config = dict(
    n_head=8,
    qk_norm=True,
    init='orth',
    weight_decay=0.094,
)
Each number is 128 + 32 x the weight over its row's rms, rounded and kept within 0 to 255. Layers, rows and columns count from 0. The size above them is the row's rms in percent of the matrix's.

# layer 7 MLP gate, 832x256, rms 0.0991, rows 84-92, columns 128-255
size [105 108 100 100 106  91 101 101 103]
[[122  89 160 177 176 168 158 160 154  58  83 168 102 132 124 171 139 141 124  77 109  97  56 161  69 146 163 114 129  87 110 156 150  75 151 129 129 178 158 145 173 153 120 103  77 137 143 148 161  98  93 113  98 125  62 139 128 105 122 143 150 165  80 131 125 110 154  97  82 147  94 128 123  97 117 174 148 113  89 183 138 141 160 110 172 123 145 105 132 117  77  98 125 116 120 110  97 104 178  95 138 162 122 105  90  60 123 135 170 173 138 132 132  92 152 149 160 125  81 161 162 122  89 153 231 155 157 117]
 [147 121 175 122 108  61 137 100 134 140 156  76  91 132 155 133  99 143 149  96 125 116 123 106 111 112 106 123 120 161 160 153 132 144  92  92  74  82  73 189 166  71 123 137 106 181 162 116 116 110  59 116  83 155 176 122 101 172  69 127 138  97  94 135 130 171 103 106 212 119 111  83  69  89 148 121  95 115  91 131 138 144 125 104 115 138 174 129 163 115 145 127 173 154 105  77 115 156 108  96 107 124 145 122 125 152 113  83 148 132 145 144 109 188 122 165 142 208 121 113 109 121 150 161 122  93  51  84]
 [146  84 232 102 183 141 113 108  94 117  73 107 115 169  67 151  90 137 140 151 121 158 117  67 158 131 109 150 184 185 143 124 139  99 176 103 132  88  81 139  95 148 144 162 104 119 156 159 114 126  96 191 159 120 131 137 123 122 113 110 171 170 125 105  68  81  96  90 188  79 174 121  82 150 113 141 136  93 102 123 122  86  99  61 184  90 147 136 144 116 132 145 110 120 187 153 134 100 123 122 134 204 107 149 121 107 115 132 155 151 125 104 124 102 133 210  61 102 122 159 154 141 104 122 172 150 195 151]
 [109  97 149 206 143 191 108 120 105 106 170 114 129 131 127 105 120 103 148 163  89 123  89  72 103  98 132 113 135 135 201 104 120  28 147 157 129 152 102 131 170 163  83 115 114  92 152 195 208  93  76 146 119 149  99  73 107 165 102 154 153 163 130 143  61  90 145  73 154 167 101 174 159  87 107  80 163  95 126 198 139 165 112 145  66 157 110 133 159 141 123 116 102 118  87 182 146 155 105 101 150 111  95 170 116  94 109  86 136 169  98  66 144 109 181 166 214 125  79  80 119 113  97 119  80 136 183 135]
 [160 148 130 100 153 125 143  61 105 159  84  35  68  94 151 125 157  89 183 142 105 108 117 173 100  78 172 158  70 122 113 138 170 160 151 106 138 154 161 133 140 129  54 152  94 108 110 102 140 175 149 135 162 119  73  93 119 104 132 133 156  75 137 121 133  90 130 126 156 186 128 127 120  93 173 133 174 135 170 121  87  84 121 148  71 156 152 221 133 167 112 141 123 111 105 125 110 134 127  57 127 134  65 125 110 112 126 119 134 119 124 120 155 138 106 140 157 129 141  75 172 141 155 150 184 116 134  73]
 [146  84  76 152  51 158 123 168 103 193  95 125  95 162 130 155 131 139 116 157 150 100 115 119  79 213 101 152 152 121 162  97  86 129  83 129 171 124 105 134 157 128 178 186 168 125 158 116  92  63 153 134 110 140  85 107 114 164 126 134 145 127 154 131 145 137 144 178 174 144 139 130  86 114 100 128 141 152 149 133  98 167 128 145  70 192 134 101 151 158  95 121 137 149  93 132 174 168 149 113 102 128  67 141 140 148 156  89 142 150 123 117 172 187 170 133 158 142 133  97 163 140  85  58 162 146 140 191]
 [124  77  79 128 145 104 125  96 167 138 173 130 155 102 166 178 113 155 123 121 162  59 186  87 131 137  72 126 208 100 151 189 124 133 121 109 118 186 120 169 155 178  71 128 142 107 144 124 143 136 169  77  94 140 106 159 140 156 205 153 111 103 122 131 108 232 101 170  99 172 158 140 136 143 154 168  93 120 117 164 149 104 182 172 130 131 192 116  95 139 137 135 122 175 133 158 125 125 112  87 103 138 134 143 139 121 138  80 175 133 133  95 108 174 102  71 207 100  82 121 138 108  96 150 165 138 105 140]
 [180 143 102 137 209  73 143 148 121 142 182  90 101 131 196 132 173 138 159 122 188 155 129 117 117  60  53 127 159 149 137 169  96 111 161 129 172 146 163  53 116 104 107 117 134 134 144 172  62 106 135 142 142 143 180 156 162 146 197 101 128 145 104 136 189 177 140  95 123 166 193  92 141 118 165  98 121 131 148 140 121 102  67 113 148 169  35 119  97  96 116  82 169 203 182  97 127 134 145 161 119 126 147  93 122 112 138 129 171 161 160 136  99 144 141 100 170 106  94 106  74 170 128 154 171 157  95 138]
 [156  44 111 137 110 142 158 179 147 211 124 123 107 114 191  91 102 157 162 131  96 132  70 122 151 156 163 143 117 148 132 132 143  30 163 152  90 147 151 162 128 134 146 171 147 163  75 188 145 120 101 125 189  86 143 137 155 102  78 140 135 102 126 126  86 103 110  90 115 148 101 211 178 104 101 125 175 106 124 193 157  99 129 103 178 144 137 107  97 114  96 141  69 186 149 154 128 138 116 112 109 116 149 113  87 106 127 185 125  95 124 157 142  95 132 135 128 134 193 102 118 124 117 118 135 103 110  85]]
# layer 7 MLP up, 832x256, rms 0.0976, rows 84-91, columns 128-255
size [102 103 106 101  98  95 100 102]
[[115 125 106  86 131 134  99 132 148 104 192 159 170 150 120 116 117  94 160 134 110 177 176 136 189  97 102 158  85 120 134 124 140  61 107  98 128 134 138 202 119 125 122 172  99 108 158 111 153 128 147 131  97  85 141 122 146 215 174  64 140 142 148 163 162 135 149 144 130 116 132 150 116 123  89 136 181 125  92 145 158  70 235 120 105  92 205 179 124 125 148  76  99 123  84 101 157 191  77  92 120 122 112 124 165 174 133 105 112 103 175 146 142 139 176 106 118 143 112 121 144 160  60 148 133 135  98  96]
 [161  62 125 123 135 112 141 135  80  91 137  93 136 154  94 153 110 107  90  98 136 119 166 205 130  87 166 131 140 160 156 137 152  86 126 136 161  92 126 133 148  92 148 160 129  98 166 135  78 177 148  62 180  85 134  79 126 130 172 134 110 132 121 194 156  84 149  97 117 145 130 152 128 154 154 104 124 156 124 167 103 174  99  61 103 165 126 107 163  96 103 133 137 151  86 136 119 143 138 136 116 144  88 108 108 158  63 160 107 171 120 133 118  20 126 131 156 139 176  91 178  63 160  79 129 113  72 154]
 [165  87 139 113  53  57 134 142 142 141 117 162  54  79  53 179 132 167 118 167  28 127 104 104 148 169 106 108 136 111 134 160 101 192 101 127  70 103 100 168 129  89 155 153  92 218  91 120 138 129 106  98 101 135 164 145 185 129 117 164 170 135 130 142  98 198 140 149 128 174 168 135 130  86 120 158 112 140 153 104  83 105 183 146 113 152 146 115 143 142  82 117 116 131 126 142 171 111 146 153 131 134  80  94 104 158 122 128 122  90  74  99 116 105 170  96 163 192 126 149 102 143 131 112 127 144 121 154]
 [162 153 135  98 137 128 144  72 159 103  97 144 101 113 144  97 118 115 127 105  82 157 131 126 139 152 130 195  72  84 139  79 157 110 131 121 173 173 139 112 126 114 157  97 114 142 108 159 124 169 188 121 113 137 113  95 150 119 147 139 173  82 125 162 133 133 133 158 118 128 109 149 117 171 159 132 102 111  80  80 142 105 113 176 142 144 114 100 167  99 148 147 103 117 117 107 113 184 158 179 131 153  89  85 142 134  70 179  96  71 162  84  85 158 148 103 109 189 110  72  97  62 154  77 165 111 110 119]
 [152 138  91  79 164 130 115 162 197 133 143 135 137  77 156 170 128  98 128 100 147  71 134  86 129 140  95 120 174 123 194 160 110  91 146  93  89 143 109 118 171 167 133 130 135 152 132  98 145 127 123 162 134 137  44 154 121 133 136 121  86 128 109 114 136  99 150 142  95 133 121 125 111 138 169 151 172 107 101 117  93  80 118  89 134 151 131 136  57 104 110 105 166 134  63 163 128 109  81 132 106 125 143  80 120 140 128 108 149  61 131 155 164  69 126 118 125 146 116 148 118 129 107 115  89 108 148  79]
 [125 175 148  81 157 163  84 143 213 115 113 133 148 153 123 144 152  77 141 108 139 120 102 168 146 107  81 191 159  72 105 163 116 127 120 109  78 142 170 169  88 111 123 136 105  66 141 113 105 133 145  88 154 155 137 100 104 168 126 137  97 105  99 118 132 139 158 167  96  57  78 195 139  62 109 157  76  88 139 139 225 156 176 125 167 110 184 138 166 126 144  94 199 110  78 133 178 190  73  97 110 180 164  75  95 115 154 100 141 121 144 140 129  95 150 111 137 129 162 167 158 120 165 148 124 176 121 116]
 [ 91 168 194 160 141 108 120 141 153  97 144 104 145 158 141 120 162  89  92 194 126 126 114  90 166 138 155 168 133 160 111 112  91 119 146 164 173 127  74  96 110 149 165  86 188 130 143 138 123 179 126 169  96  37 167 144 123  96 163  94 133 198  91 153 103 100 165 116 132  98 165 105 176 202 116 115  85 184 162 100 126 165  73 117 113 135 114 157 145 194 123 170 105  47  72 146  32 100 126 100  94 132 111 157  94 157 109 124 137 101 138  98 125 122 122  78  84  91 156 145 141 166 154 144 120 133 148 181]
 [110  74  82 173  88 102 180 186  82 149 103 128 108 138 151 163 124 145 152 140 123 128  92 126  95 117  93 106 132 106 105 106 153 119 147 130 124 119 138 165 153  92 145 167  49 121 162 151 139  82  91 113 109 155 166 124 130 198 127  83 141 151  74 121 150 164 139  87 213 180  97 156  63 135 143  84 154 149 126 154 175 122 147 110 100 118  71 168 136 121 163 150 148 114  95  68 156  53 184 124 118 159 218 127 109 164 142 158 126 130 128 101 123 141 123 110 127 107 133 174 199 141 118 100 114 124 176 130]]
# layer 7 MLP down (transposed), 832x256, rms 0.0909, rows 84-91, columns 128-255
size [106 103 101 107 109  98  98 108]
[[160 127  88  98 104 153 174 185 132  32 119 165 173 123 174 132  86 141  55 100 109 165 138 116 106 107 143 146 142  68 200 123 150  90 143 122  65 150  96 117 106 163 126 203 141 142 104 149 153 139 152 142 177  93  82 149 202 153 174 178 154  62  87 164 153 117 127 128  98 164 152 151 101 178 112 112 177  72  98 130 175 148 187 112 128 152 161 108 163 167 125 137 130 136 194 121 162  96 130 107 118 120 134  75 135 158  98  91 136 141 146 101 116  99 138 127 165 148 118 134 140  95 161  81 191 146 106 159]
 [101 111 192 122  79 128 106  69 114  55 146 197 156 147 153 112 147 121 111  96 122 113 106 125  87 141  73 133 174 102 171 144 142  92 127 159 193 133  62 157  69  91 125 149 121 142 194  64 122 118 123 162 116 114 119  95  99   0  93 129  92  76 146 117 103 135 147  81 142 145 108 124 149 170 158 111 104 115 106 165 153 159 130 155 118 115 113 107  90 100 111  77 136 154 100 156 129 123 138 128  57 118 111 113  90 142 161 116 122 148 115 149 121 103 147 139 132 184 172 130 106  74 119 102 207 160 173  69]
 [ 94 153 106 133 106 107 145 132 154 219 102  96 132 129 129 140 115 146  69 131 120 163 108 152 152 102 111 196 137 135 213 166 144 127 145 198 145 166 157 131 141 115  85 127  80 131 107 146 107 118  91  91 153 121 188 130 168 143  46 152 116 133 136 143 162  92 164 139 131  68 101  83 153 111  39 153  98 145 172 159 147 112 175 135 151  45 157 117 174  79 114 115 169 165  92 110 122 107 108 118 108 176 160 106 123  94  90 110 103 146 133  82 153 193 177 149 127 120  83 134 145 176 144 203 190 133 149  83]
 [132 196 150 144  78  88 150 116 177  84 102 171 113 102 116 145 133  95  96  71  86 158 130 151  89 142  78  58  83 124  86 106 152 160 175 144 123 145 143 148 110 180 135 107  43  88 111 124 136 161 130 162 134 141 156  71 150  77 122 130 156 137 113 145 138  91 113 154 189 133 129  97 118 141 119 112 144  81 117 113 142 147 119 125 106 136 115 139 172 171 106  92  78 180 128 121 145 137 141 212 103 161 145  91 173 181 101 201 112 111 120 137  86 158  62 120  83 126 170  91 172  92 118 118 138 158 125 115]
 [ 49  94 155 120  89 104 113 126 156 202 151 159  93  83 118 193 113 150 134 143  56 135 174 129 113 131 151 114 117 140  72 189 114 145 133 106 109 107  98 118 131 131 111 197 102 134 186  85 118 132 100 133 102 181 127 103 131 130 118 182 110 132  67  75 161 137 174 109 131 157 124 133 109 191 150 123 113 170 106 126  73  65 131 110 177 129 114 170 124 137 203 119 177 110 151 127 177 130 109  63 132 160 109 114 147 115 118  98  95 145 128 107 118 145 104 123 156 114 186  81 125 142 161 145 162 120 128 125]
 [145 167 132 147 149  82 103  84 131 153 100 143 101 132 154 106 102 136 109 115  58 150 144 139 171  87 137  66 122 140 162 172 112 156 154 130  96 161 189 156  65 125 120  99  97 110 109 134 123 141 118  99  38  73 141 140 187 194 105 144 140  62  99  87 179 147 164 130 117 103 127 186 104 120  80 156 117 120 134 163 130 142 127  93 171 144  73 131  60  87 159 154 108 106 131 152 125 131 127 155 182 140  85 133 152 184 140 149 104 139 145 113  66  83 155 145 133 139 145 112 120 114 113 130 140 149 111 120]
 [162 187 122 139 138 182 171 152 144 152  93 159 123 171 108 171 145  89 161 152  78  61 149 106 153  82 147  99 111 116 165  80 145 144 139  97 100 109 136  69 137 125  83 148 152 126  93  87 199 133 145 137 175 132 107 108 144 139 128 106 132 178 110 107 142 154 169 129 115 100  95 193 100 117 108 100 109 150 118 146 129  97 144  84 206 154 159 169 136 110 138 108 135 137 203 135 105 165 157 123 166 125 164 130 135 170 177 148  69  93 160  93 141  88 101 159 130 172 185 105 212 111 136 114 116 164  90  81]
 [142 148 110 177 101  96 169 142 156  98 184 149 107 193 149 129 167 138 102 131 136 215 152 100 122  99 120  84 120 115 138  56  85  83 149  72 121 120 159 161  93 122 118 121 136  86 125 153 129 168  41 181  60 125 149  93  59 157 125 113 120  97  98 124 128 120 128 122  95 132 120 189 150 126  87  97  77 179 129 116 187 149 147 116 166 190 153 125 145 105 138 116 157 134  61 101 101 155 115 122 153 213 120 148 104 122  83 118 113 129 142 122 114 107  70 120 176 115 133 128 141 119 113 108 117 147 112  80]]